Part of a small language model's weights.
Architecture: LayerNorm before each block, learned positions.
Each number is 128 + 32 x the weight over the matrix's rms, rounded and kept within 0 to 255. Layers, rows and columns count from 0. Numbers have three digits each.

# layer 2 MLP up, 1536x384, rms 0.209, rows 178-318, columns 48-95
110125131107114116151106100132177171095138071097099143135124040084191156098131116151085114143204124139152192051015143208142097079053115132132115
187133100124158169088085144091118125114086147132107153096115110121122084074101105103081152112130130166154119150160185208109094103161170155140197
085125148140108099178098088145144091130095149174170122117109123138114146115125124155135144141117149114130122091115129151096140100116111114177086
135132102175097137196126183120173154168127119083156131135118120106118130064094032198120082077100168093155123082166148130130106187110150149178152
140146118191143135172114123147130126118098171106131153132094113099105092078126081157094120138121159133168104122101092115096095123170101112162105
045120211145114135133071200083093153102090111099181166104081129225182149070078222122104164083072136188148113126141101097137185162053117129150116
087150141158084139125143121122099156123088093077175167157149099194142154117152093173159152070130169112105108115180156130124109136121137131105120
127108144137095111127084149118085115162118104102144139121136092105142158117164063110147131115173172127157091110118125113175106106188153167146146
166165153123104077131080112131204128088090153141171113139175131144126160115149155140180064143170073130141114086179144145064110165176101129153091
141080164162097121134168161162147136130138134147176184163119159178081179185210162168102164111114112078134204158100104155120129039118108126121164
117109123062120033084068090128127113149152023127123108068181151114094095089142161123175085139116052117110186164091162180084166134110134106149143
168119048130107127161075086164151091068144103086092058069131151133113131081126185160135121120111123095167126175119124080136170091114116149121133
120134136139126157158156115099188112111138116151110117100149115085119110108153165135157098128088110096130118095090129116117148170162122127096070
107137072117137150109172110095109180120158132151122139164138151141130112106129146141145086146170128132146152075105143128179122118153112128120196
124162145137135091177098086102132101166098118173136108186118094138132124156160138128087073072181115075142099142108121123085154093086174118091121
167160149114085147132134160128142160044151187155108118092123122108135134085109175180123095082170068133170099160122075121093151128144086099140120
086122133135153109194171147146136102147174108142179114095038084061131123077105092118081127132133140169130151098113133121161171142131144104160070
111139113165136137104122138086138103070132131110167083186129161151145150121119164141122150140162156126195113163103176113187134131131124121176067
119130143157093139131186066093126123091105100122144069127086125107121150117062198121108162124164133148179082127150066127057125097140124152163140
114126116116169161164220141152138125136126106085113128051144152176127106162104093150171140100112161141133172105172193063151091100103113111167124
214125096114075144153073153155129061200076151135105150127110060150178089130129152085132124146134132123188136172149122131182162190170094139141124
085188126217119121142133139051105116153103138134107127132112145157149104109162166131146173141164146121191117156122127141100062126076166121145137
130097147112113149134090181173093145097094141105114135088097134102129128140088135154103134101104097137092126113131110117139137153153123122112143
145152097152117163178105123095107113080113160113155126138139130146146124096108109139147121120151126115126150144125138124131134116128122137108130
135110118118117074120126104116136056131148125159148203141090149152129116123128125164131100157127117134130127159125157139109123107109185147113129
149146136103132146097095055091169127172140167135112132113062180149142142161134147142113101146138148136134102094146144165114109085078114140107155
094056113111132117129137131105084142136136104125151085158110109148175106149130120071142102170190132147092076139087055121148130162099160086138146
149064149181085151155066143138135133147146136103117156100133129094100153118158084134134090059135143136113132142088183102169161128100134194132180
092134120101127133131140042212138156129207105157099137201082188149162088128134187137121127161183095132074128083085143171086133137075101139078142
111120131090142112132107128130108147083109137141139121126102103150122125105142118144150135139134107108154120114134125159158125185139145158153126
154111093069180154143150158134075146044227111128139131128162123215104125057181168012087127103077131105191180110124150163116147113155178127151134
173164165191117106132145165176077174164135181135184122057105082116120116189113100150136150159137137084110132147142139064130184135177136147170138
129133157201087142159092198083062101122134112142142172149099056135136124132089122079095124122134121176062123174145136132115178187104123098083101
046109214173099155140122137059107120157169135166159108103123091139137130172133162121112101137121183126040140115073144105076158064102146058163110
098103191144177126138155139152145175136070123122131141120113103085083091153116115180132159159183170100109119144173104101099149116063141154126103
097111084134118162125133143143133124114184166124180129134112098170103143129103140116100150131147128115109148106156192148122169184131084114168144
154133143167145109083087155141113122111144098099088089096116138126117166132145107135195125150153173090174132150064141140153075035218129134112065
043101101134136144142125131143147134104121090133120137082107149086129122125166130141089118137094137096078053091130122201149098159175109126158177
100169160112139155109128095075133152112114137139099095109097088111143120152148176115135114157188123132095105153133179145188091186160087168181108
128165112144124148141163135129214185163177056212124151081168106112118076165056212125201186174165118176127159022179155150161121098076125055136135
116106119072139101141168107075197127136078062129107135131144067133142141107099110077145166202112151155209104153166063121099137077127158220152143
120111149138113126186141142134152197136161122163168100122096169139116175082130116121096109122111157145105135145094079152146080111168096082124126
112111182158171116113167121124134046091094105132124188118159096121170099065190127117140107133114139153120115067137097100113105118051110103129114
149139140202065191139088095127095084104076140075136125137110174074118080095142098127197145110115181123113158135127186099152095066093145180133071
136125170098115138159113147108114213144110108144106127115157126118101138115142087093176094218120117153111173121120105161149132125127135155113129
190156092166111115184139115138142129036123000138119119135166105109145145097134144098152095069113191118074172214111162153078129125095122079142170
084136070111181073127118126091078155147170127148113156209115165127110130093129132115086176105170128144096173087080111189130171129144115157128079
152145159121102156123142175133129177093136091087151111085124124126135156149142104140100177123107069127181111127098133163145159070211116122128129
115122101113077116073104131083194113102133087058125061114142183069086141119134121118119094112079113108165175118059073182173121146146090111118144
116117123118206204104076110215160126142147123068191119117054145083088140147112113132137134160133176117169165106125219143148107212183175126149161
148136197149140110131081189110111165128113148139149153083076161121103155127167130115114139117154181139143152128140100129109112135118129067142106
112172124102112134146138135096118092133118140136150074118124128121139130100098119154138141149163130104144172139118117125115123097131128141115155
103095110128132169103100138145148140101126154104149135132131123086098145155160140108100121133080105109180150069096153160118152159120136102125098
196131175133101116137194159144135107137133106116186123128102121128096135073127140110127062134144149147123067127089126152148113164152118127050174
142092143119188104133245093159145165133113092179082165140137143183163132103120088090080161159173099088127113127121135082118133138113114072084139
085128108135130095054135152181173146093173095120186146159101218123091132078120150161118115097123155131112148164116174087115056159177142168248169
146098142068141154150129170110111108165099120115088110098109103114128127152159165092139212170125109133134140064082140079148129132121140131167128
101152125125121140087156144105087074134136094106162138112114078153127117084148125128106119133124125159111124072108138117091090182166070123151150
185142091132153134125196109113198090158148081115112142186120153132120163099149158075080140138062081087185173120205160195140110132142071136166177
173126122080141145117135091153085142121145184094123133161093126046135077131147116143126076066109103138098128101107118156148133095158099172124103
110180112126157116135138121137121113137139151103138122134183149121155154127139097127147133113132163115136130108115142153132125118130157152109102
103133170085070079135115182142208097100117083099146151116214132085119155142066134134113088203126118076069123050155186095124230173108185196215155
113128172108113192112135147125150083127111180130140092111067134102081055160147086131148134189106109109076085152185187129129197130162104052113091
150118156118079100132130134137092090098125087125104101096140146144095128071112130132169182111095139142080170132161134146187107148086130102136178
150146161167171130149129164074106115131111121114142120107127119115132068123154107120114144163104150132116122179115111047087132144144125150118173
109110102106103134095097112153116138123122132153112187138070153105121111105194133184118137085105115090121099129090122124117119136123071183123111
194099092154087144138094136135099176135113106112200076140128088132148145125115175113156092155180133106104122121120124189132128094099128116153179
077103124076079099105106102130098177144136164106183121116143069124093119130082184085135116124132100102121125142127169158099129179070114167121122
114172198078117148101130121134162107154205092150074116218105099163175143115112128189083146192098167127134129192149086136146176174078149134182121
158082149131158127131109041133120128146157083096135072100087081090091204120180126161080183177120115088095088074154095190100180115158133115127086
154139143103088107129111128194079098109112147135135139118080143108114090117093113161121113138099102160114114123143062116108119126128111117131155
109126132153130113079081142117146113131136115158137154101107151138100190097188105143159171157179149130160180120108175109163107089157132107059126
142115141089148113178112139110181081108178138175115104158126155133180105109175108141052183121039097092106112164161143126107127130142131143157081
115114147107131142123174123128128095133131112151083101138127177138131171174112162156124118113153154129134090152123138161084135108173148140109127
132130130156171151108119106112114151110103147104156118144105119151112134094131118148108121104142113122152159107135071150118121160126107131107097
117134112111157090148087123130091175154112052200145124167097156152151142192096133127178114148125058068109104095117131130044160163177192137176080
142095132148101121100140172117131114136150119149134138027042094178115138114109117112155151167134131115150095071092104154117129098172155125126096
188088117156141071180135114177157170179111071153162141150141109121116148064123163138100144121135138102037145152121123116089152085154062083128196
093068134171138093123188129136142138115190122122154179125149125069167098095159120155093162155161131159117186116111134145131083153166173136109142
115127117119107068114138127089100144123160109166135110123139188093067138094111128070159121117170117068099198117109122136144169177134119162124138
162124123146131079088096128159104119112136176096100163163185105138136129136183059077125119132093113162167104086117115136133117166114146158127144
114150094148112093090125107120128163156110115152110133142123048112171123134123111169116104113127147075097172072133108133128091104207157141092153
115147123252124122151064141181097198134141123153120069203171090085095139075107179148161126073147092151139157091168070114151143117120123134137087
099090145143106226153141109116091122149142070116148215161124157125106079133169179153129130184113026130183154102236155091109083159111135160125094
111167118108116083114171089132109132059085094141101115095109116156124179104160097152140181125148204134113141139108117124078096189110203163130127
064161169110101097105097123093104082136130151226124087180204098181193141093227114076063140151148042153066151112107076157066204114124103124106130
161105127110147105110164078136163116068128076143114106131133192104118148065117120127162137174162112116095163134122137180144137101118121141094117
153149125139093097168134146178139182135121131106136152143140149120138072117166141093141182088054094114090207151155150120122131135159102161211146
159121154135104135134135115133151123110155161124160093117135128073123143102067118136167149096174120137120148147160112103061104121093159122157112
123082187128141107112162172090192181109090128162178159111124139131148084138166099099143129126140178122128182175182143100147159083139163106120149
134096144074208184149212194148142135160128161139162097096111132208133133071050168192109181127113079073150133131101108126088120149158123092135153
140160128122087129121095146125161167102069118133140122137111147082125122139152157130139120172109129151081106113134170147095092142112161159165143
147112078089133178167103090191134084108089201135140043124124153155144102124098139155148129226126111148043117171114083141152140126114066044061126
148172120076113163110120110118109169114099137091148158121125129109162101117145109082146129126124096106161135158117145114125110111141100156171129
194123073050117185102228145116115118144152038141169142091065152183163115126162179106065110163086140167116153128118141092168123152137089140135120
106090079138112122089111120149178152101090135103121138153096142075178073178044125046132088181156079164131118087170163111136162153115122059118130
108094211152174120141083116164206145180148155156168104173170154149146072107158107159087075113156162165112151131126102127095104130143096136134236
148123132172115161095139131127102111113167116138162145116123104108159173151093139085113136147067104121142159099178135127193139146137139108177179
108142112160125118088157061145159137102119097192116123169130136112114175118130153156108123173100147142119182132090115180105150124103132142177150
074122210162242151166165104151133148108107112097180085163172124130121167144109143163132134100116158103130124059124152161088138135066164109173140
124175150186097132121028114141080125093052125115103127141131119133155153152116157169117076139107045108166096138153170175110100071161155170169091
120153069158150137152160103124093119163161161198129125076070097117157088094083061138124157091094147202093148105163099088119084103108087034149142
142136133124131138133164159117122161143135119084123098116117120137132143093196134103142112164115133097118140129131110141131137119122089159131149
153106107126113132115097107116135113100145112119145085107159124120156159120134151140116118108151125118087131159092118111090126125132163126122118
125104113095151132138130162076121064082132081140078151106097130138101102169103065113110157142103164144133143085099181111103144105140145073065081
131121092146108118125109106103138177095129132086111095103152124119138102141126097133169128131140125157100141111150100105131149145114112159093133
103125112149116103075073148112185111145120152121158105130197070133035131080122177214084104166153166113166121169138139114212121082114173107139097
074163129163183140120166111090143132135153108119155115107104157149096156057125134158128115118125181125145123111125129166204130104083143131107143
116088091133145099121110133090088173122111158096111141143141121103140147113095142136127092164145116127102080108086126151151103082117130113156156
138125087129135092134093079184122118147189079154127106116145131139130081141136126114159147124121111141128117175157143123145152092147129096120091
102093142114148095102101137096114155151086178117112164137118178137185111141137109113116131092167137155126081092147072249157131202163165089184172
066159124133089114125082153078135123163171174110090115079115132160095094099123081157147143040149127110158167084182078156179121147084154051151103
121096155120153120177140083116115075113184179119125123124118093110107123112087175162146121143181116135169132132125140170147149119115121166134103
157137084179146106145083133075130158118049158111123144126132130076119019097105101165146092092137111017127117139107156076183135063108088151129117
120116137131118107127130139130135166108151111101130135128113111162134147110109105145074135121134147134098171108145134173084135090044077126179181
130187139108106114138125124107174082067163129064101136070143129153146109109086104121112096098087142096164127101118124126131150177108151081195140
122174105132114074110151151188088141164161108159075157138124130131143151229130158135127122091172147125102130198112147149172131135080176081124122
130104153149136135112095115106121096177212130131089160164171112105133101116126087144165115114083093110184162139119114134131115079119126125125124
168087103118092100203096120075172127113125046186109081130147139157142071133104210118088153191123136114183119096139125144133121108114120140139102
120154117126116141100135082132136128109146091136132113086125124144130117124147118144109116117156107117113131153134127132129159155142164115107137
150138143136132125122136147170139145142131132122133098112127129137104132134179120118141122117139129099153142105110125101136149122135151139125112
113144141049105167123138123105082135142134172058043152101127104199087149169113076168065125114160171129109136176134123158107144167158142063113119
114106110128123139150162081114096162144132099165102152061124145142159108105147115114119011156136127097147106125111193127150082081159112139090121
146131150128119095126105145132102133138143122093151144113116097120129145156103147157125110139112138119145115125155117127116152116119117110099118
169081149169158158119172102106052123188156145104143201176114124158102120108140107149160109161147181130155137095138138144137170125116154102135141
109122132128108099131103133163143095138134105130140116120096126134111147118121111110153124143132127155143143136106098113142114131142135099132143
124167154147096116176116109143134131114160122122145148092149154097119138109124120132111165145140167095178125141135106114116099130085155137155096
124161142142166116149149114114154138163136132086154125169106144123130108135116106091133100123136096087203139172115098176136094118112158063125138
112127128144133146106116116148091151116116138087159158133117115153145111164157132109171090148120104169139130140141145126109115112123146150110133
133136121170155101150125136135073150108115130096093111109104083114120162093124189099128110127155118148168143094151125152119113178136157159180145
128142148117121161152115127158092075166154051129190212114103138134133120121098132149129116112096086098122115156150125125145132095115174107141169
124112144117194140131076123129111120144112140131160125097175071144172111124116145140170063097129096058148152096092090196060154167132128133165162
105164159222111178134111070145136092116133125123136132169194140177103169096129149123162121145107173110150173129211134086145076155037147116140126
100122091128169109083090106114129171073125174144177101180168159083135153178152112123133145135080164137182105130176185135112109108135114150150173
126129120126143129109162112042162115132122109164164147140118114124132155176140111106132141121185155122144083175133047133156119117152093107130126
191151158105156112135133112147129150121140144123150171122148094119142129138157080147063099114080136101150098112148125140114140195133138170115109
141151116112104114173071149119175128156117087157125081133098114141142121143157129083096155135128065198077123156062134126132135153178148108170118
136160176117128130104154193119162133118104134139177149228159121161131139169145109156123110175133165129164145155130122119140141118117115117155151
158110139120183119135120147165134139120161162084154098121131133149196120104125096109149161065129138133111105181083124138095178162101131143129092
078077135184113055130170112145167148161098153126134079150112083112146080099132000165107158088150169123103186151042058163203073204127137116153092
083156090167199136136180144071088113129106114149151137168091128113096119166159111201103098154159195113119111135156148111152137109111094147064158
# layer 2 MLP down (transposed), 1536x384, rms 0.143, rows 178-318, columns 48-95
109217075098083137123095088152115148112167064189097127108195151070179133075155123162081125106096167211160173121110157156184123102086070150135224
159197094121158134133074139064124112131167091115100137169123138087115080149096082127113118171147169153079101140165138175149103136136139111114144
132154139133097082163138103138108126114107154130178109114115111120130118108085118118117140117148175123077169081112140099088147092119121113169116
085083059180114116231113192054147207101180098100146117158128090108152144015109094147109124110123204133144128087166124143125131142141089186181127
112156109160157149134137093195118127153161154095105152180132098178121134137123102119104151139121226139131134126120112163156084139142091121119099
127144181139158125116133142049148125113131162072170120131093124243165133166068212126119126096057087169153087105121138109113179172070173165105137
068148117134113184128153111088152125060138106152133175152154146096097147153174184082076177173118147139114147122163101150085124138157136101093163
181118174155136131160110133133107119118127133088113073168183185102123103101162100158083136146131083113126135099089150119092109152114146141132127
141110171113095126169114114167202119119114170174153112178089143160156139162179094130118102117179149165152098107178129097194112209174149092135082
106120090151079144118160158144101146121192109127143163130083070156080187208163164143128170107140140084122109181137042124174120110120084108065141
154141180113076094077011139119163156150135140122164117126111145073139160112108165058047073135122085135124125086141132144126152073067140134135184
142206059181149147159119116149136147171137104115110125081144142103102129119157133135124114117155128203201097205187175090090126076108071172127138
100138145161095096161131124134079105133115109140111079126155122093133124078158125074131081079127080119113147142103138115139162191180128173108109
126122097109094130118153122132139129171117126132120080154136125086090168097145118183135146124199174151121203113098080153136096159138128158128153
130111085114146127113122094080118121130121131097097127088203148114104133124139115145100105128083133133135083188116062098120142172112053192079227
104120145085112182130126064114141107098155125110136171120103144113075121139142140162137171182132080077113115126069079170152114107193100100166070
176182158134086155141105196176133102144185044081136123115121089106136101131078121093102110125114117128125082150173129115130116196101125168137075
104149131104126119136123148109121064172162106144133117161101198154171082038149147125109107131116143095139121187012140117147124149137113136108104
112086100136118114095176120122142084131135079070104109148129126196126141093070155146136166130134136135169126123162107145082111099095136164032131
087160128166099116043123138153153105170186202134162145101131138106140171177058154160115112164099144122106132093113137141111139062164082102107176
200131109129049115151147080145108102170019157152156152089129096110152121156098125090107135094152128138128149125157160118154138196126111135070199
165107142170139164128094145149086132127080138131093140120082127185164091120120171130174162110099128157173165119096120149124127086100155114075147
057125121137155157175125155115153150096141158125091134154090200140147151088138105115130120114152097164155116109158098133135129126144126115144169
157129127131141114137095103078114094119082125108144096151107128108138130098090144106147114083141159115131125127105129091141139100136106114122160
122149120135141079105099148084175131100129121156072111117139142122156059095109123142151107136115136158134110122113117085124117163125094133146178
171141106165130110079089109105144121161129173146119160124110096173123095157089094142135112127128121160101105108170150181143108131118167098155082
106175209165119140111164158125126200123184179120089119103146116119117161151113144130109136110115130087130092151107131121129157102143133118140091
098110095166116140095067160077143135137187112201144145099129106081112150140161084146034147127171096114167186090083124089166123226150185133134200
122150079112102105120093128146120126124139148196129155129122125140115119098131164160061133171131165123162103069167103126085139143064125135118118
115119131103144106150186122135123150087172154126110084092103094123129130119151108140172138131137125146108161152146099127172150151139100191126144
166122060111149099095161131121059123083153127122074128162176120213088151079138116106134027114118150088179170138131157112108092106176124177122152
155165123177094110095185172164100117149123152132132175142110120101176162171117075135124154167130121144169104194156097045148179100162168121151121
073145133142089195090075208099140110153150083158132153164154097126129090090112147120168124115151084158044126156122132125069177162153128120073074
071095101124043111189104139157092118072118124144123057103104072152104109220109171137121101066160121075084143081135131068129153084127109114113117
099147088191123127151139189165141109121083081121118142125124103087086137147111164140079146181081123143117139105125105107087186114102101164141102
092145089137091082117072152157113123165123134116145128135145125148084143116108078124088060143138157118136116127138104132094113183091137089172108
139112123071113084105112103177093095178112142148156119070165157106127145112097149158186113173145108129115157143144106122066143141136159129089146
119090037163142113117189128185119170101095123082133157067129125124113185089127103115144147102119135152093098120116140130167098156125108133095180
080162200146138130137151129129072189109141110150104137125172124129126120108138169088049087075131113109097134136066137147155121104187087144159148
115200094131104221157174119136153174120201047139167145112111136185127067083024194224173170150186098165100096057182155157176058133066118087136122
127202128104218160103142174084094092130170065104073151090146133167194101098182077112137128086087169145098092157126093112112134073162128213113167
153106112127129148115150133156140108113119120092130105114102148075125129129089093108158104135138080089174106111140109167140119124098143155127108
187158135107117113160159138101123089118143138131132086123152114122112112116175108093128113168143188061106108088117085118147127085151106132179127
151108099106136101102076143103119059036098073153078126209076141105169070120098126117152134081114106085118109135093163143146182121135164163141106
138134188157149142154121057145173162123042154147141180124129104110127077149125103150128087156149148115170144088124122183140123156118123135140100
127123167141106160203140101153087170107157041124103094186152149122134232111116128133078193141148110101152159205100136163098135150079142139122160
104154077143134066178133137088092112138161166130175126154131157150148105141139161162130183113134124142164205128114049129162140105103130180070085
157145136093091092119141155169147127078097110086184063115171147112073099107148080159182144110111165151128115075104130133156177150167125143144074
129141103129103136147142143131155147159126134068133096090200177067116089093109083066100138164104182129220112162088121179129171140115151056090107
131127099093131122153089149173087167123135116082178079092144142112161135109186150163076105102064159152143097112055207161116133194144141189102093
156136196110096108147056151101117120168144084105119121128150165136171112134126111077158139132139173120141124158133087121113123146137150082079109
148121107072149115139156131055097090134129107135106135124154127127131111109112138166132126142108130092094119104100115102080136135171109125165177
088096118142150144139124166166143120105153122138130138160124150080145106134123156125143168130110094128145136150121134152121144135130116104128124
172109137143141092165184126214144127159130097134169138118109099133076166133069096148114106100133157157091149145065133159159109157151131113096125
116107127136081138068171148070106165116174127086117177145089112136154079200120068073121172099053115075136086114188127118100143163122136097084175
111121123155093050106121126150127206138141175070174159134124129165104187171090112045118149131090138182193123134112125140138130163086167112160105
137144101113147134121139102095112105133105085123110162094122094178066143152070138121140068119168147117128144128113087104172087152143132111135115
144132195130106138120108097118111073214106145098125175126155122120131116147100094144139097136148112101120132123090093109052060112139153133140133
148094121127110122102106181104154084174177117103095100097072161086118118132137106178145173116112119176124179121106141123167135126115151142118114
162181138127147182102115129122162179129089135140079147172103116049127147149149142125121089130108105133118112138137150150117112152140087179107133
142142118143105120099133113140109106141122148116140129147139181132127155104192129080158158129138139129117105104134172144122144132167174118130125
144137170071106104158103160142077148074163087109202147158195150077111107159066126136134140158206152122125138071106134149145155166103118150156111
138109102131126139116129125189189121155075162147142050119086120114110132176096075090162108135066097144099134144196172160105137138101158107088097
100097097105146138181094096143120131136127089093120144159134131156139158181132155065114136146100181117111121118086183162146083086123186094097160
130119144117116159091146167066092098160133084152121125130088128150153135096096118114129110158176163152135106155113097117150123071126109144141130
099118117089152134086121094185110092107108072178144119136074059068073160169140128196134151092144097135124153133124101115120129110130099152127106
124097152128120130143100133163117121169129155101179107122108103133166181144150138171114113128130119129052167059095110146156174151106127151084146
140131134102136166098142125145135147116131130112112088105102081119139119127101190141148140096184130128101130130171242137112092139137126100084154
143154183073078176110154114117123131169160129123119086226123031149130095127138137184092177151156103127151126212141193117155184137103181134136147
153049177094103113115142112121088141137178097177097136105137170108155120152120116099099183154106125101133162141165147067102133059100113123107139
081137128159132115098087130127102165092155146178130147085201169094105115147167166135066093204120123135095161109112118104142108124180142137101122
102091165142170149029119136126166118090103133112130090126095138111113161158160154137094132119186089130166118119137127106161099110157138144128154
113056150124133153165105162142116076154137148143074112147117132134130129135125103174063142070131172056114171202177144155135099132116154108187101
145117107125114146164084108127107112068135099125150154105130150069186139113157111127113148113100101119121134108075145139161115182139123140173177
084132165140151086123127125156153148129162142119134097080171155129160090164105114155160156142105133172148159164116164108149121146121116117138144
099193059115096116164110103055073160177101076087088189161115167111114055160151129106120085165107094083142163102164069133027124141148135153160085
130116108156098098129166143131148150069158112130106141108103131174098131176174090100120206086150096146093129126154160123164112061050202146118138
184124088152113131136132119124190211132080034102118148130142109086094171111160176175144169096081157172109134187092100136112131146180148069113123
102181096170088097156150050136131049155152139094100220114124109066136094089061045177134101063118162118055096195176108171132121116162127126147134
152111158145095113097163146142112118091121144207099120148140172116103123113155102115150162162112115130126128179151130101133110093159176092087138
117121064179152123207109171112106128121121140108115112173112169078134047136136113139128185135078079173138193112115133141141107160127186137203130
101073097072073139083124135121099081100169114116093070083115129123122091141169157153159152134181120134191092100077149093097148151148088149109165
149152159161177099127106086139104165142154134141124111129131059143118092125132135145144123088099127154124096095087187136170162101135162152149094
097123104173141201159157101050159115107127118140175227149152100089151171120154213116135123128103113158125162230145062137181137137148071144129115
126158111107066098151104195088096171124143114130109100118130078196107131168129119095166162150152164117128151169113154088077139148127130120094060
066154120138112162083146067124120116157148116172151110169188071186101108101188171083071138234135077126097112148072116097077200108058132127081127
128120153099141134099104130144131183146134057193106104107095091097117105078160162112087146171092107112083152196152151130185114156134102157134114
077153140118089099164199075153073167137176136136146162075087116127126070140136135106112116128143124163166133119126156145158187152164099119167144
118137134130093141184103141175109124124101114136078096136098117103142110133186065117186172099133096114083087124155112109131131133095099138146162
152189137074172144180069059167063018204155089128031156076112060103035216049128159171109129086032117080091000056000097130169160119193136082169130
087160114090178101122178129111136189123104137170170156129107100132112157147117182202139145111156129121129140106077111111131131153132132101106144
108110112167141113152113139163165110098135148125193147100182156104159103147118140123163127167070083104090134147096139142135061174163166161170121
134116113100127149117148136191154086130073163136120080079163133169114120113103113191156150195113118161072108174081088125135138138111087062063107
121114113090147148100136103145134125083196135132111129136175175132173139163117155128125159156136198155142093092160134148106146143089101085100152
134172052111121155134125120093174154184125141053146158134105099123158168074124180106086203116106168195133149095119094076151067089121139150054149
141145112141064197168057187122214075105134091120126160073121217077130159152093154100128128126100125148185168136125168072060102126117121172115159
124154140121215176112112132062106133196112160162157141152179142131123089124139133183111068111135130154099165097099132209140171160148086108115130
153192090138098140163174140139149154127152121187117159131131105153152168106152106133121149128088111118160139094148117062211149156080152101082216
097200097086192083113137160182128086165134108141134169123109162062111155107135148155102106159086106151151155143090122123135117118064109178122150
111109070177137108083199111199130101177121131120189115150169135173091150235145094180117050142140184118182067112107086194115119141098135054107197
128119113076155128055106096123158179050092159126106140085109026113133144111119097168133093159121102136105083145106094133093150159167125050083106
039132068134132144179171154125122115117182110181141140082139101142151119091124106091079110117150080161089116129132127108142089108101103110101188
168108169121145118143134188102124170158121124127150091146095105137128152090187132068144132151143117114133152154082098168090107134121089131125139
136107120167123089085096102140125122126080144161125089146095141105137116087097098170145128125160106150130128154124157130125154103125124120170134
115140128116172140081106131052098094114139117140125128140179047073136166098132124145141056077119109081113108107159099137148114124196148138098100
121097120093121085107128167122189110120112186079099108140096085158145118106104116109172098119116107173179160149143126117114143153158116155116092
141085098106126147119162149118103096076096151093154073095149132110049141084179116141158106148103105102148133115148134118174145172125141153190174
086133104144119138101138110118138168136094125091196160152108179088088109067138121139115099156141111034125096059183118113130109077095119182142151
156099140113155125169139140086133068117151097096119133162174182114157124092127164112126151132078108124132121126120127152084132169122107150169158
118117147113124161188121120194082121141160144109109117120134133101126087170096127118059113124153144140093161115115120167103119153160137108123190
116159165152189101165073133084105104187086170171110164165152192122167069131084144140114108087160139145132141103179130143109171106082161138032078
095149110114102119106114128115137112165131101098148160099106121139096104144079098146131176077141092122184148099190097099163131102177113105127157
127123172129103152114092106115133059101151170093100127099184155112097092157134121109157126130178110106130130121120134142194097099110098151159126
121155155123138095149123158062170130089213120184142128174139135132094057058098107117072128101063160088156092116158160122139160128171048130105065
114137127152129108107128148151138078096149133144063148100124062188139147135162191148122127149126093164123111116177082150156145103062061099103136
146123168109065160083074088109107099087130100065092086146143122120094166131117068089132093124149135158153159138146115165111102138119153107082157
155167142112127069097130087090074115140127100132129157139178129074172134192117093107154149124162164107083103130110107149178111127140122146130085
118131183139144140147189146105144150202138116143143183108108160079128091120119083138093128089139130118089197138187132093122142042149194145075118
139123096131117121163130141133130143103104064101119075121149142111134157107055189105119123116099071127146110159131103183097105127046151148099058
148112113141117127107139143107143107158142136109112119134132178123135146131125111134147148125137090128139149117161106087151112093159088130111122
138128173144126138129116143168126177152149162119103085144106131151151140134175136126133119155138143105172145133165131132118155126164156134134124
120155143089060206104152151106135134159115091156063153110086113222097120169107104139087119120104159165096153170150113127127121126153155089088086
155122163142121111161108108146145102083125125078189113145124071130087164138136116141162122098089070177165105105135134127142067090153138169059149
125117110119112105167111099135146149114140143126134124102081142113138125089168120141165158134133140110103156126161119151147114116160106097134134
155044163156143168177119114130109087070066136155163126081175168185021169085198148054166167220168089094091126096142123161086174127150191148196080
151147131154133138120111109180121134131151143079176079084100129132108124103101093125141124097140134131111127129125093064114093129122116108130102
154144160126144148166102120106136133131178161130140150109119141118130109111152143127126147136148118107180165090123168133087118136139132116153094
117131122113123140170162142123142112142096125141128116093138154126149111166116119149145090137122110058168085127076112138159109038054134041175158
101095097118112112174154149160148122100144124114148125129126077160137140128104103132162147128117147134128129097160124149165134138092063154150137
112093149186064150122146158140130094127109115141106119136110140056120126079132056163142089144147109110134159092117113080105137147173147090181149
118143103095086144168140143121057082147143078132147188117133171103135109108114181157145152126123121123085106184154116134118084094126201115128152
119144175140148120095164159140136151184135106104151188111146097110140106161125164134146094124092059084139124101158138215097073129150108127118137
135178181154104129153161100154206117090096123136146140177155168144108160133152101064112076109141124154111166162230121100193085114075136115128078
132131154165096124082091129148115170141134119126174150166144159167154117106175141119155086124158173068169182084138164117134122138107129170179146
124111126102102148123128134141124096162162128127105082131146125113138119129117112082131096119119118098063171117131167146131116108130157108121109
163124104116141135087153138169124150170122099138165079115079157194134145126110107141114074136127186096077148144090177195118103103107140119116135
130115134129177119112095139183131165109090127125114106200119140124137087137092109119127098126148125132113128107084105140132148131166128110157102
168204128096127099137163139161131115116151099083122082129192182161150188164137137131140057142129182123172166134144149107100180093200085130140113
181061175112145109119131115114108107112114162118135101126128173124148111113132132112132121090123133107086072125115121148121152191146140145143134
093097105146111104118156156191133131117119197162130152104119103148162073131096101175115135212158168101090126127149132128117074123144086127118098
169093070133150113146124105135137135116086157134121195100076104152074089176132177093154182118120146155135129186170121123175162136141181091167090